Part of a small language model's weights.
Size: 10 layers, width 896, 4 heads of 128, MLP 3584 squared ReLU, 154M parameters.
Architecture: RMSNorm before each block, rotary positions, no biases in attention or MLP, untied embeddings, normalized queries and keys, some layers without positions, local attention windows, value embeddings, norms scaled by depth.
Training: a variant of Adam for these matrices, 815M tokens, 5800 steps.
Each number is 500 + 40 x the weight over its row's rms, rounded and kept within 0 to 999. Layers, rows and columns count from 0. Numbers have three digits each. The size before them is the row's rms in percent of the matrix's.

# up: layer 3 MLP up, 3584x896, rms 0.0468, rows 3488-3547, columns 560-671
# down: layer 3 MLP down (transposed), 3584x896, rms 0.0422, rows 3488-3547, columns 560-671
up3488 099:589495499454478537492520541515492456406385421457538464452489540576406495510466563568482454516508475626528546469555491521519558477497472458555524523555487538574456453503585440500583470502508599416507511492494492566440492516522478502548488516501545458624452549525515477505501486468478421525502455502472472454394521493515453551527460515454
down3488 100:548488450510471557510467526544451475490518509488529471450519494541441518558538541526498497524501476472510467439515517520468519559492521472587467514471468519526451513545485417501509462455518504449539486535495535585427491427506445505494441483497491478503448512464522497548514565531539435441483497482470459441458567504466409566512485510524
up3489 099:486531503542488526472432498507525522516542491479563442483368519516453461459527516494534459445449397526542482554560575543545434471492494504504457539529441560508466449460561560532495505521535510495487474490540470547522496459494513556519536503504559481485522498416513515516509456471489525436485512493487536502467556512628470512493479519583
down3489 100:544535427504498534467502502539491520501492480549480558525463445479430471482470377506571529464459505554508507467587556458473563507466451519510513511475508488528451523511447602454466531542538532443449535476550551497487510492464493471480502469534500486451528476518535486563573455464452588462449578495524471511533568486543550514589475440542
up3490 109:492475466544566568522475488526460509556535443504594492533454532486454493472479440498499468472481567556472506551531423481517596461539547528560481455473515425506491481511496508525512581435511495502460559486457471477552493512501505435514504486508491527471559419540488503414450469496489462575482488476412545470507505577520467511420512453502
down3490 104:453533538534524489580468500481464591565537547477521560496525486484506497502441506523520445478547541527500537549489478493442430479580545494472478464487549483527486476476531473524568558451528472484550504485501425454516518504507528508446503537512499497454540486485528547455455543518555479534538534539516574471463568458548508560539494515475
up3491 112:489492566521573523454511559556546540471424502574505546531529477547485485576448553464525528510500565469476431621472520484533505439520468499489519551524502583443542551487535537481518510528523472527507523475498514474537491555498493453525466544522488518451502476522511486522460461485462460597442506496482471547526509516535457579437519527557
down3491 111:438531593448488470504437493534540499571453458521486507603420488525457509505476475467520453490556513503441592443499537538512464413530512445576552509532439462477476464480547435469419495482517484489421530502418474526459522561464380538456491485563489491551498515417521471477540535396449495436529457542508505484518430540505550520573523420515
up3492 097:523494483533490492538461507517524470463435538548525506480457571472543488534452554485508586544532470512488541513521539525525508510492458511518531531500583479532454552567498549550475439493531503471464478492521512513483421503471582523550508439495511532498489446458443475491491523485513511563489493556493460424525545484514494525565482470516
down3492 102:543517570453447432487459544486509577472499589475508517452541471524531463504534487526498553546542559415502499446491507532471565588564462465467513527493480470501441480488504433552584535497510554495555488626480535546466490457477491512462475453485493504524473466518463520522480527681415491509504561425546424517464480539543449491524464484516
up3493 103:422454478597514518469460455501479447471513506490504516521509507449527524562528466477497493511529547455460471543515385490557529474477504527508538503472513507489474566492527474495544508514512499483516623488474525519511525470512483450491494493475504538467565478540523514531519492459470486504478463553512508509452491458559442512479481513521
down3493 099:469495509524530482502523502511516431525456507527490448485551448497499403473414459469422476470505492474501563502586523437488549513529493560544562497513460442491466560524483498439504545518479537477497561509485548541470571462448461499477468546498588433539467537494511533554511505517516494506452433543548466442467504459519497495517477481505
up3494 111:489490483500527527639530535501565481523472512518464538547476491499538494548506520505508486481454559492534533545528474460552514541558439533540523547434476555473455513472468480480543472446527545436555439466511476496516438459549497424498467515524559519495409530502572472476485521491479567559500556511500541496470508487499456452507542450497
down3494 108:557548495468452479562504533539489552439540514547595523439492560518464425519523526499493525461559538476458481413503479510500555470530497554511430522471523485524479495507528509481527502504480523482435489436547490554552488478552527454471515524519439560543531509472451465474539498411518512477519521503493509543591478500512466541490510536499
up3495 102:482492500532518565504502500551488538448462495480495542437507561487440519517523522527468549551474447514497508539429541521514514487501530505499464496496501531537461537464517562482505436557513555511516472488533436526542378476497503569512448471499509458441558528463507550457561506495547505529515488493494491449426478502539538464440502478518
down3495 103:521509538505453408509563506490516496496571532559505459537538533536476548499544519575467569515521505579535524469527441535489485549495481525476540481491467555526499499474536470470470516460522495536530500480520439495483545502555521460482509529516461467547412529496518457470439500569466424485479520579397533496481519471471499546537528474462
up3496 101:487488448555555481490483543474525490471468535451508427524477573445444546484468537462506497534482548530469499514518498493489542567472508556506433454465584482489523477469530463515425523458477508452524466474517516581562483506511511544502527534526546504453555543547460492455462485446574549548596535427522485406507516471457477456538475484498
down3496 101:462537488501447582635494552502507570497485563537501457503507476408575592579461502513504479443458553474460466455521492530492487503461518518544530510469507453486525595443465494514454546445497525542485484545545508514583550528472485494446487511468542457478433506523467518423568522492550518450561517471500425507499484534531475504475453517494
up3497 095:496480482515475539492487505511475537452520427518520478463493522464438544443472488516540518532532462497529499533527520485507596516539580407565511527485484451499590517504474511434469554489455532534492535531518437502572456473534460496471524506542520485476484552544488483493520511519462503460480458477496479564418449534510471505512537511461
down3497 098:508462437525456523471527474462485507442475411483528453507580481540433582515464447464495504540462480506503563488533526504485548524470489496561498554442555490540448523577513430529476530469471489572466560568534477446506450551521526429415456518523458554483447457522517492478504409422513515427502464436473522543495519407444448480543529546451
up3498 099:488428481539471506466507506508487454526460549468519507506513479481469491622490519539522476499534486459453506540540476584518484497489596473551501510472552561549489479537512510453496540462526549504478434511391452489476513476568450527519528448478504528444472483550448515412403411493465461513455461464477505405519523507511583513500513498482
down3498 100:521512522523488543553537489491510448566515506503578542498497496524493554527526542455553513504478465427508484522488454478538402446515501517541457587511548477440552528519508504506544526462503511533507494469473554462458533544444499506552449499474487570524534543415489517495470448582497483548444554509520520505570549582471497520540507542474
up3499 039:460449483477536555499547544482491572517487506516526469483489605479434508506481489521480467505510470571507552507519525477509505530529506465517504495554478484445469544527566512470506468464495546551578488402475466526555506458543473507554520506520537490507545563518500508506480533457440537501481522519476509452527436502483494500486566526529
down3499 028:518544591493496516465386504556407500536506511538543435511426582494516469541533461503554473510480478487563454495537522540555491517483460577506541520511448528539460545473493427546471505569543529477504425486541505489469573487483579510465498420527501401486491497490529492491488510574529545501528443466554517396494558498578514473516456495481
up3500 100:488533481532529543432531439452464522503559501484551494522569468459496496490461563550572533516511489562438545514553525493567475544459520512521457417443538485504447569555455544509476531452503552480543479497486485534479500433590453547553447492503434533517473544451486475485496485490504589650486422537501524542566506546442468535536549440466
down3500 101:464494496464426488520483506519457640518480489459533528638507505449544413559487500482530545475496367514515514441496556548465456504515560503494479480482550431540474530393415501477547509480464475502414489453529459501476521480519492567528473451534492478550481479511517503485516559532505484513511447458510478546477517512534470497441495462482
up3501 091:441467482546452542454459525506516531515432439526489492498575465558498521464565483480493510560506535524560561508518475507529477575539516431485586496489519553499450523522570420482451551523477599516576509515496484541527533508457448538490525527589492626493504524505588524469516552468526455409461493591452540484497514476501457517467538445533
down3501 096:473474483547443542477456514462532551501513476503476491577526369462506459498489516489492484528428549454519522501525496465542533495526503531484543505570467503502402548476473461476466486508508510543512481482481535468513497562499471571535548507548479529487506490488468439442526525408493499439478465535433495481471575388502475506412489461484
up3502 097:527478549484511483562440481535523522467545429404566496541486550581492545505517522513493483465509473503481524534470482518520428516517506480456475490515415505566455534512515447432504422526443553458505555520434535491539509588489515529528456446458592504506525510540466448488504497505530479524542516483477479536446564455528556472452535544483
down3502 099:467540539520519485550470518507489459516479518510509554534551474488572520468427515495522502550501478487445480476516478432498586534526461503510538452558493468547502565599614504509522480499538548509519442507453512461447519482485478553568478485498554480627504451550530455458480518592556593520518521496537430533485511496442405517529476488490
up3503 095:555488509497592516489514542462457516527518495527468461546516526467492485462512468518535502484456472536513529514567504524488408509505485472530461451521444503539488578594468483471521479455535469487527539444526493521499497529536442512497489441588509501562508501465431394422516525464553512514444471573526513458527533553552450503490467535508
down3503 096:540498542461494550481455482465481541571548536450512579521534548548509438454440510462490506496522492499470508514512478442512456523455488479533545537525440412494584542511577525548562534541539456539451528494559490453445522578475498502474591479489565453533503516516512482504496572498475500445450528498509468510536493496471470519577474510495
up3504 103:462483429587469510541489556471492433456370491501474505513505433504482508564451504477456562522478545570510458445514486499508515491535437495518533527525514507457493562534513503499486495526461482545490562433540455514528495517487536509469516437501530515521555482497478509489447498495432479510498504512489475540463514481468427463534567544557
down3504 104:479485538533508567510511475571507552470527412463443527492459407481495494504446578533473495453465473513499496433526485477568443454514503495576486479536558438488457483504516511464496471466515485537457491491421517491492510488474498504507509464478555566489506451504528537448487450513493428502514560526458510565524460503498484478560508511553
up3505 105:468540537563461481507479466507515498448488492505485506487505482469465565506494496473504459508482473506537511527453492486529572556418515589530559503481550491579502546525557484487576575428511486467482508474556504553576502529520514498511490539524491506449488561549440506493499499520488535474507570525455551423563480569462492522457514443543
down3505 105:553506473538508434496593497504505473487477519515365511480508442485517535425517485439459491435531469492547608431530405461553539538515532481512495575484501452557491519522502488481491494499565474612499505521415552448533463463496554552523464506533493534523450555535521470509490444403528534473496588478531496537423552466539466493464463567534
up3506 101:490555479527493458484465460549480543516528536512478447502495438481524547561514494475545576489478566533551443565514492459566487485488493503525430471416434574509415531526527470453583514443496498561602515488491495562461540533551527497533408519546559547478478567489470491528457458507532496446492434507498453506540527507503505459499552504483
down3506 101:468489533558463423544432512491458503493387452549512470577427450516517487561534602557602460500522470465469527524509475516476458477450517489478498516519607505545503474520495534488465485515519522569492432416460532482564499391557503539568459435536530486450463489450495445505449578540413496507418535493475539501544465451467419502468501490474
up3507 097:535534499565505511511501583486496478512489494518520502461557494540500532516488481483496463530464401533513431521561499421495440487521538510515511486600495487461434539503527454501635508447487488549458488472472512531525583490607492502512462538491480512484479552500545470407506554503506534442448519534422484453509502521499520478466472483473
down3507 099:462524512525471538465525489522516496484448561577533587512451628534573499513504470454509480511534476475429487529443530419549441538522524535492485456536482500510523607543596501555480582483421531547528476487505518484420488594480482500550502455500580466436499397494531522513506504547490491516575431530568549512511506568546511463512537480527
up3508 099:559544476475519537576490533479465452565510541447496494495456512491446513552424556507524423515500517486574505462511450451500470429501570480528467462458550607447445575466528504513497454477539473458527485498512430547560502462529395572506555508503523476460536565485580516534539489478499484505507472495465469493530457431541526522533530455524
down3508 102:525523492492571405457445481495482534517489567413525545468551495438496506539489477569410466548481556455492468480511528491477498464495526551482493511490456459500509565554468532459528538465509542479496411501553451475573472472479553506461491499509484465441454456475497518459538498527538481473537499417469475527493515428552469544558484466467
up3509 095:473520451556519532483472561459487449460444461498554433542462480467408543527498542539563522542462503446550512504524505532491497434529500445488508546517451491483540510437464465457498502488481490507459439491544402488537503506478479531521464536503514513465552443509449543473599558514519540457551476475461473547453512531481570481438600525455
down3509 097:525509442525513498504448508548602488515474497556439538538534500532558497522576483512487500516513517476538542532497511490464516530376474507526535475458461488487564516501510516472469465510476572512604596446482499508534498475468471469501537522485524515505535520509474502558482522600497556498473417469504446409508500513537540518527484527492
up3510 108:568457487478517487535526541546450536412464482526512487503494532483463530490465507561449478503504544575530378519501509433531479529495456450496452536518512513487438488483501491540521477474540554485501567479529444570583486528538538535517453493520497547549492553497505393515533400508559469500484407528435574488558428462496511477451490558594
down3510 108:568439476504498447494519518536541546486460513510415477510535514467516508529525466519505540502494491560481523464456449433491502563434503455565550498499498479595510495467492492483526538431464536537496551486534485501456543453476477469500449470490546426465476495481474525514507541455567492493511447583533430525530473415497461472492498440496
up3511 101:601594459454512452536488487497514512535429529534582525469449494579496490493527476518569478457452476503520444534512440506515493514437508504524489467529524544469469525470434475510469510413498505513466531507506477536517528500539551485489479438493530546486481538519509416428519458490479480492554508579427473495554512508523450506434478504539
down3511 104:538618520550504472484538493487435552491446523535508480407559488480472482519530510442527514508433419541413532527592495553417556463546486457434479524505493495535442506524548456511477579526409490510538494455567447546509528573482543518532488517486440486490470526477476482484576460559402505573501507556495490524588558478514452503524524494479
up3512 104:518474516478465481505499556492515543552488430425535445506486520494473511502451462537429520481535461471473484503452530486513539474497497471456464528509484494503498540512460482519549509502498543472610459473473519536500429435532413522544467442505534463483544519467437541507480502506489450588427463550447499524545517497561489567462494492505
down3512 102:468481437554540506480406451520524500472481509536452529514521516608554490536470514568400511563462500502470527473455504530512489472513488481482507489488429522444493518516453492486466548426427416460502466472529477558531494489537452495512503523536529442526534524452522516505511492475491491541546503541497509529515494530493506550455507436517
up3513 099:493565507500428491550586516504438519437499515573495451449599480565497531494440470556526528484501549486489571499528500496500502507464446506479509456489578583509485479503583538541505479515520512406535529501446490497450460518453440521570528455453521471490486553507504419487462558474545469550488440506416523420505437518522515542517504496499
down3513 102:525447488498439523533534526542469478460461516524526456545449418492446568520504495503506476498507488517497487541468449528522609536457475534426495480493480512555486500498477537537455495510490478405464504481526517519453455535444549553580462523428482506454413477472467455514502500481519485489485418414430437501547512546470475509492471544426
up3514 102:545469482523539460543498472481557483454470482501498416449577567474529532460520505505519581511517400509579503523498434490502545522526457510494459507457489533511477497459540559470501522523466485536455531468482461518484503539571511540472564462528460457540506555565477447461550487512528480512482461476498432463471452507529528562460483541537
down3514 101:474455489512572501522445429521439454508596545457427509470494405478489539503482463447457492512460492526437473574527417503498552507567494499546569525461472567485556571490524513580518591493475510523443558486487500495507503514526482442501469448519457550434490502504502580472517479523510403455489521527599505471510514502510478470453501530500
up3515 102:463475475528544518473487468532418437550533451528504519529452464510475539539479512442478529497507445512521529455543531566510427513520514461568497540450540517474533437465472557494493606502473459512491550495512504569497470483523484486487486519537563555516509493503542498499492455468504485544544488473441412437460517515492490421497502458525
down3515 103:506478532513496499503445520526441487438484526512424483525467484487528454509500533462479504550543503509511454458516550509515460458526522482522461458466508514518524450522491543442468522547471548532494537548509514503530426500509498475528472529535524495512528479534515537519514450486564448532473578451478515493516529470527485482517428541499
up3516 101:475503523545499487497482525489542469494427473500468495501552587472509578542449498537547525503537565494537415533485499536476464493542476377497478546546535531483491523547488484483465546513602464531503467503484408483504541575485529487522505472456551564497525491479466540512504523481461505512510475461485566501478541470494593438470542484509
down3516 103:515495541554530481545528499515483457480436461557517478420517498494491502542460527519505476475477509501469536481539513469516524524516573426513516547510533498519458557540516533529466477518607475506462485445542471499480506520488561500501539433492458495464509455433519523482472523455529508527434565582602528477507487507513494476565506440513
up3517 109:572502535510461457463477542521515376459529518523435480527483438469498577634436522578538523501511474496542502576439491438537489471541481506510438540511554527499548441466519476531497584439473525528551468477490521487491518463548440570492482485507466539505539497611447536481500509513472495484435514480509479513495499456441527475375501463485
down3517 107:451516520536468526531485553442505476466535506521441428455537477574493464595462517549501516509451540498476512524483480486482492456467531495529386453516483514496460521478553503545511435520482475571581440426479520537554534541518525517422468518457481491512549442545512555495518443488473491480444544429495531511614427516452564530506488480413
up3518 097:521489488454480475505498557460564563513474458514540517506452530574512489545561492448464531531478529536503519483508562500481468460467483497497502533494564496499447478448447527550577524501525535478513455439387460449512435515504511536512509491568456470561503528495494468506597472489525531572516477550479481479447489410564498543423525493543
down3518 097:498498513534557466540551517548451508439485424495492488551507474450467537498529499451516517522454475477491448503537448479491503554512539555549482520464434441524514511536455564493595560459473479555523506514552467439532429494434477491494478518479489516460510473545519515510486418460556463536534515485501497558552520514458480492521535631531
up3519 106:481442506505481517559488469520421493494472478439501513487485498563496523482483545468535512481543521486463536483491481412583521428459485557480552529481555484513530524470492500500467527512495503588446492504476491527493523503482515435562492564503599519396483516458460467462527475427537550546510560460498488581495529530570518549543499492522
down3519 106:485491460429483462461504539547479564432481541506510487530543566493492476548521540512482524454480503466471479533434524508481521509552498538600547532487455461491510424481424434438487506466479469483494494537519507440468538509536374447495582479493487520475522574518537492492466536499501598468485462558473463547513549468566509488433541433512
up3520 103:519526548514481476519529459485465503512471502506498442513477542438559457494513478476497518511461567532506452527500500487531491509466481463594537555452588490485512514495552440492561534472467503541493568466437546527525497470514445491518545476515515507478457486546547490436528503459426510405517514527505509519491413555463411517552537433561
down3520 104:514530568440506552527499422514506531534571561428476525482512471476554444525485521463514511432531486514463466507546486406517554479515501502506487560470542455561427460477502573508545481534509527565532513566472500527554508550549508407473484498539472524481492485492582482465539507588503511544571507528490509552478461507460515419487513484370
up3521 113:450457474544609506600530445481514572489466531558487544491517458527516462505520472459469647506436555561524459586540445499574496517496520547497503521482513551486464498495474511515471511478496528460495529543436496574484503552563413415520525529473535519514480533544531460509529540469548460571515435524464435513516427492508483421526555504452
down3521 109:528503539565554544488514545456515590512499507534529521453519455476544535527500569409430551496536478533441531479619495503437462560475540514452497459439515384503505455532462476484515535564426548473513524500491462549547549503538482483490526487490513497518446476542494486469479458537534579534526458506521554490452464517527452496494489557487
up3522 111:486433447593507569533508604390512444534500435528451490558499531479554483452474484475508548530559517503488469534575439480526500482450557432488530463488459476466530484563461466475503467417486429485510477503481461482480471490538427462537469517481505479433471531469517462486549415479524594536518527461501422531506440498513546506448470490495
down3522 109:480465497523523516467529529469521483533500546445465505507543505477487505595436506500472428511601524531505503500536517458503476552580459450481523498540468499484530485511540461481502451449496488470483499555502411539563480530585480544509497459464457539510469537530502487478487507439645555468509504558430525486508565483556529479477449529466
up3523 107:507561501478486505551555542528573491464448492516482496491570551482490544483445478459483569603529505535428481520591650490532497431471478519547499487469517499462519495509477584469527513502542463531524492429494543470502473509564465542524537440630517531550540524539520552553473555469550487552505472547518499445522460472493503569523488498546
down3523 107:518523426475506457498544528496478454458485590553506441485514435514543513548577506504461602554562554523451535496411592502558482469455513560525483497519509502441548478573451513500532556498486474549514465492579500489478459452533512489439606490549585504472548432475423438494448476529529553503493514491481450551497478462494502467437575546514
up3524 101:516466470555469520506511533445472507425476496525536557482543492524479493514466566514464511504489586526553505457442549492469515446450580558533526464474486496492474488504521500516473469435505491480517492496482438533519536450529523543495507516492484565536591616583481489586515529483512561497520446499490433489506449458581512511517474583537
down3524 101:546457489531474449494564549521528498502515514441504491435507444425468544505504579499427565483483523560541486524465474543497491453584530523465534512479529448532545514489456523556516472426497457463510431563547531504539476447486563518491479530495454532515517450473433504473500510478452432447559455501496520442454476485453520467526446458467
up3525 101:508532516574479502562504422565542538497455403541570540482417549587493465530502495450524420494472550527519489459507435426472512504484452458590497515502508459507527487478466471532447583517484504486531508525543539537456475562480493537541468514458548512453493494534466460494509464482562536507489557451472584535508488507493544484469526501483
down3525 104:450563500452500569538534448573488503527527513519507517527487516495497475578538544474498477500483538492463516493539411430460563493490467484524464440540490522515457472497448564523422528481479473442476513479505577466542423463473524568495476584511453526538451493448459463453510469469539508482468501543461534554571526438506524550502538502425
up3526 111:493497489553470520501514435424407543506524483455501500523434536493504501519458528462554465545486522499528432519470489453540537486514497552519452512489552542496417519438531555533525540472591505527467457495487480480495546481522506398539500502550533502448516489504564499486513521479469439492487480520489468467428446527519514487541506525524
down3526 110:500383462521527525493444544464563469542439484511513511514477482518446513549569477464501468510531540484495514539499513509534509471456534465456495561490528526535453481518567474495553496556525459524515484517474566485520509496527539495495507469490405525476407456424544524531485551543493548509460523482547487492546504456516497543481513482520
up3527 103:565544442524472529470564579509499513559484474439459534497454518504378525537526467577511547490481636436510505528527457509476500473508420515555500421474498542561481484524511517406468515433507545511464481506474454526521496505566479547467503448553481473569500554553547422479524495501541514550496501531516580510489465532456514507473433497550
down3527 104:529542490496424468560479531554446514561519511448427567462481543528479615512536505488490527508527571476506445486494423536472507452641582495552477470497434532521531516545491560567470459508480461531483503525531491535483539457410484479506532477485518574462556489418531542505454505621498490498483505484498529567453533485439470450445481499462
up3528 098:495436521443527506490489433429486505440481509509468432525518494496468511495476477484456518528571412532464527503554519469475516532528502510626462414573487466550489412510560500489496570496455493549501505484451525565451526512528471505494478391542478577616479543501577541576527546492472519506471431588503464389506435542579509457573532508537
down3528 100:463510466473561489400454521501430557480485499416487493489482492498440485440443563514536509562369505485503516461491494478506505541527542460480497485513476466522534461484536474506524520498445457489505481450475422413480510538477449548528466528492463489521501486595446437400518469459519498539495512543494564463503563579424532517538545577433
up3529 096:474530480562375501467491502496437533446504496522467484480556497498422502508453551455524511529472533483507544493508487485486512539522533465545530542507586503487506472507571450550502486483572536572486425509427437519549434493546521510515425457492479467489473445538413537502480533481436546462537582519504535439507534558468527460469497444503
down3529 096:483461431570509528475463562541511456542477514553482451467469419522537522580541508397465516558463498549515504503513606557548483372499486452526527566542488453531514577486548481438509455535465504525532569503471469454510544444439474486508447488508531539500542547506530535481601460429510516507511553540490422409373515431582452492471430511499
up3530 094:436541479512467606486542471494549528495488543560481492468514489549489473511589490472627547548465439489534493526564405507501535431524549544486529543551495450503515549516477519466446496471472483500535577496464424572499521536463452485546575444505543471511489432491557524521517513504560567461439518468527506467514445549589516487475548498520
down3530 097:582492495490522486470566425473501496509574430439499442499474425471518564488500461506487491466552520505576467542447508531477586512408573529432458467516454442542492495583416556463472455483523475466516535535547437532494478507394524469511545569506470526455478501494495410476491405505510509494487456523414488542582620497481483497471510524475
up3531 097:555523523478551505494498512470481543455454488488546512409517480519427502469412453534456537468529503516466509449494545540495535514539517500503496489483457518488503562492497484517479555504529552459508431466467488564503578515554466524471407473500442468591582505506505473531491528502548531470445436501503408526494487468463514519527510475489
down3531 096:425548524505460561551510477530510535473502483461529465574544471499472530532540570461521558474457530556571444470548465497496519492547522478486461551489550435483426464517482523486479471502525516493480467533586452534499469453569529479490471513434513510436540458574424574448474431457541508443415555525470472500487535462522486469475492497557
up3532 103:486542488554480451471493542549497519511537436482525555494508452403421525497541512444528487511553410464513460534529519525490477538562475450546456425466482469535540474439555506415515468482503538454511519444494486517507426426495548509550485472582458469497466462532482534493421542476486468484444476500463569519521573553513517467555474463549
down3532 102:522495550516545462457527536444487497581458494507517469458522529457484521521473457542558439527480567471448504492504434457510506475414530473438482554526527468516520524528479454538516569491493536487493518552497573578511474489413386513587467493466554443462506445486460473533554448583451539524465473530478458519448470459493463567456431423467
up3533 106:464483558492537524462490557484535471559479470516555473484478584500489505467473418532524523581459480515503557491479466438524428438529519465560418477512496511440503490421550555494490583505485561567524537517469541478459445476514482534523550467560562513499547501525541471475458485517511482448518505515466438515480430445522551588520493459479
down3533 107:519484454463503453519507549514568536541579496464487538439563515441502442451500436472451541457619553453520476499490471481488558476538509506507490534540481485552577433532509575484550480585435472519517472546493507469461499475482483515407538511501470464468489554482497552491484473488538454485540481519453472531484501439526486526529485445493
up3534 102:465451481545448524510511456442490535457497449481460514517446571469487539530523445566567499491441518532435493537522504445498501548450515531480476495471538490466500513526477502473502540452445543574491435504452519478461460450523512524589524531514504494480460513473481519527490503447556529529552527535521539477463479516540503519462473546443
down3534 104:479483556482510444512460498439490490453555472473487506515533507493526535491504442600521480512511519480475541482557486517548531495454435599467544473503589453550481519520467552469514471529496543453448505434502492526474465462482539498491429523504498463552512467534461452498512511482573471523517526585457492472560534448432467494486453526496
up3535 105:542488437619491536524526472539518435500468435522567547472455579599485486530472482515497470528489478498447486441474484539539512416492494463533565476537514454540489528528493408495533525493486531588506525463459521551479444551527512456518436457421556492442499539562412466531464521486521526518436548486521488520470487541476505434539511523525
down3535 106:576476455525541425420483428562504472506535511515508487542488448443508523431513482499370482508494563471588480582467523534510492477486433482449522422592577494522548521496506480542488503497536514545433445516442579497499516500520520405551447486465541504490526530548488472603459507490497511461427542496458453529525570494504533488488556470420
up3536 097:517558540551516545506561470439513488410433488510543471462566466457409554496462469519491501559508498493494532556501517540482540511519435588487488514440497477436464501487540556522460468527529448476594496468503518560442499466469480531494528489489508511521559564462509502540445564506494420499538553515489525463473515507475484543492484528537
down3536 097:516453491448501540501462499556504482435492570560516479548471536476512516564491502547490446433495565538464451462523474418495542492481506506553543438520482435566570571507522476511504466522498564452459486457469483478505499580595499546483470572589553562517479505491528473514493493330494547488568511530490478536553473467565480570478504590436
up3537 102:559509487476502587496549493417440533448486469507474539474546535509482482481442548448492460514496593492478512523485520514518490433436526504516506528460516491517509540524502473450543541493554470500580529418578500501514415464516507467520521478453529531427481509534521516523508464491521455452520512492497456434537463552493560536535535489538
down3537 102:502525503479405525471510472534448490500498500477493542495521470554523520476467536485468470494508451467625527514501494521550520458462580507513536493487547506475485414548549553475452493468529518485474450424567601487511482524439532464540530464398503483434526487518536473482527525448526519528486464505407439446544469496574504572493505536471
up3538 113:546444486473476489548501450554478510444401445523445460546536558518503464488474541523566512537484494551451520575550496457526549437492519481521554493536500465488537497497461531507510536496451585540497511527498504511529474517487490504473411478487531502507490511450477469496529492480525530467502520473389427526497457427525478469555591548513
down3538 109:503482535539452468453510481521446479470472497463467481473561477452509492464498521534525553516483471513496484519551448485517435473501430486553523554533497433476562499522506572602554542498495546459482469483454513519560535443426511491481471488481528432543519519494462454490523533689512557463478501491509552520459529515555447503485468514461
up3539 106:507565518498467435495549523476496486458502487463483471512512519485512521492499478481480537498519439551483519490525560496482527507574496567470466503534532474466450420466463465555508529505506537426506489426444477497550533517507538596523534498525477535555517486533499478474494490469470561554471457486478529506444433447532513513526502449560
down3539 106:488424509543537467477531520572558515574565560503528489574501509514600463543525456483502484548512457511530557479547554591424436481480470525477558493554495434545528557535432484592495563436517586435507483443513535540473535501518544503543514427575523465416484480467535506399542481417518500507593498502605534470465535459482537500501497465510
up3540 102:588474495542507460522483460463484445495502465497482504537531522610496563507527562524568476424509586523502571526471464439507516499459531523541459565485532492469534536479445490470543483491450485558517548496633557418491475477514473436538456461548508479505489425544511430508521466453545518544577473524451425549554410514526480507513484510493
down3540 104:496430532504466461502489464470532496561491471502510476495563469494452506510464538507451581480511571426470498415544533474464475446543521525481508478516523501524547497454487517430476442492460503553433562558570578523415473466518516487555484504520502466552554368514480476488504499567498427469551463608481479480521442526532504518461524544513
up3541 096:515484511513451546508488555526552530514508489555601466510483487473498606435430432516504522460508439497525426507423498516538537525511419561574458469568560548451510514546505565435454443441553446564540514476465482473468508511519594486517455586520476491497478550500487427522469511494502484509450442544425487443460484471507504501519481583519
down3541 101:463506526449471570499517544515494603476459552504493488483424442441406508502504466442533484482515505502524520436478470521486524452549446511502427486510554466514543506500468539528534474570528473488444570509414492506416544494580514542519566523471489455488500530509441529547474568529512492530562523467553539484588506465507467580535505512453
up3542 107:483539394405499479538585509457515446529562557512398499557493472506544513540567496494498521487513488574486539528464561505508510477483430466496410460472533530469472493546491538503536496540525518505439596495470502524449537558494451514580491528518480491545461461457437467487554512463511502499544474497454491495453418449559510459479446536483
down3542 108:509437442422516515455476501442458477549490472477421568508507472512529467531440541510484525464486446467474555416421540495464504490451434433521534463482525483539518438542524490531432592498499505529453543535503524493449461511433500487498558465573511541548556537461485528528514494463564520557514496493435459510451456442445577549445532450542
up3543 104:503510551503482476554516500490501433518498515468486495491485505567415449515520579506534453533441529613479417600566498471547523454484487506485522511506499552526515495476497541506551471458489511470551470478514488540492516533551477408506520497514540474496502479499586423413536501490518577490464574579484469478464562553459480544607525465481
down3543 103:510508459522507499504508512437540497508477447550415554495455467526601502369478524560520465526521538523554492471466565557507450473546469515423517494511475478532512547520544519499540564456473491493530421441472529492455504483509526483467488512410537480430549572530399507542439502550516472404500564502547497541458512511478475563529525469481
up3544 098:517467466532499468472541515517493408473464509501522507535421450444486503477408575496531506519488561538519452595450522502479508554457531474493489536517520499459509540481428471509528498499505529519517482472482487504478488551497490476468463535563489541483562504514534494407532503486563500568461516414467529568472445527531422498421494467491
down3544 100:511572485480510450505506585486510473463557495490468434542520447487394485533418496497492530528579441484531533512521446537482532450502479487445516531486559474485511526489474499466520412511457475438471421514493523512567449529499480507526554494545541478502542502474515518488479554478491433507446448500518504523492486560517529564435446513470
up3545 099:448462540534560520513487455400489482522565536486488513501465513508525522477495401475547491458520453634560518480450558525566433496538461560505560552443538480455543506500561507522522444492486492529547448469485530452517512513472504530536491481542486579524536505511464539533525502485433462522513420514463420493490431476478452568434545498461
down3545 101:488493476579535468498519475515492525448519504492537523552523491516435547524430442496541471545492480598581619469474466530586456519531542405467562544543475489461557446567561477518485544504486493490484450471482439482564438521478529517484482539520494547453479483503448483519468551492488547473575422480472487481554506529458569512493498494530
up3546 103:527427522513486434527496522533570489517455494557496517550564487486574448597486469535519501481482487510383460537489487503470505473500483459509454502539489561502518510497544425608517551459522494514524554498472481471526542550479494511490577445548514493546541557541528510410534486508523552506415560527447519473522498555549440491550516506464
down3546 103:461486514433527527463533489549525507515498480558481499502547514488496532567495434546511492486502499521461458541441466469459488459497456516545517530503485556507503495489498484478498492493539560474511600502485534441556502528448454532497544480481509478437468519543533501483457480482498549523418555504444462497459534568577418508531482474488
up3547 095:473532447579536466536524494507492627493548503482505516489569484524490489538490533511538548491506581464474543488506517464513540539477556495484555505501493552465471525501548440542493486505499486581538424507505438544509537516524524513505362479567513506458501474513498467521512415482455506514570546553479567512515439518541566452544548514473
down3547 095:443493476403550533517427568525485540522557514518529507488483407439533525508457516443447444569570484524510452511527488533526523485500472489484541548472523469436447509448354541425505434445513497437451477491522528475513431526508444477459509514477456499532498464444455513508511509483538508446505549504541443571516486488414492563511484477527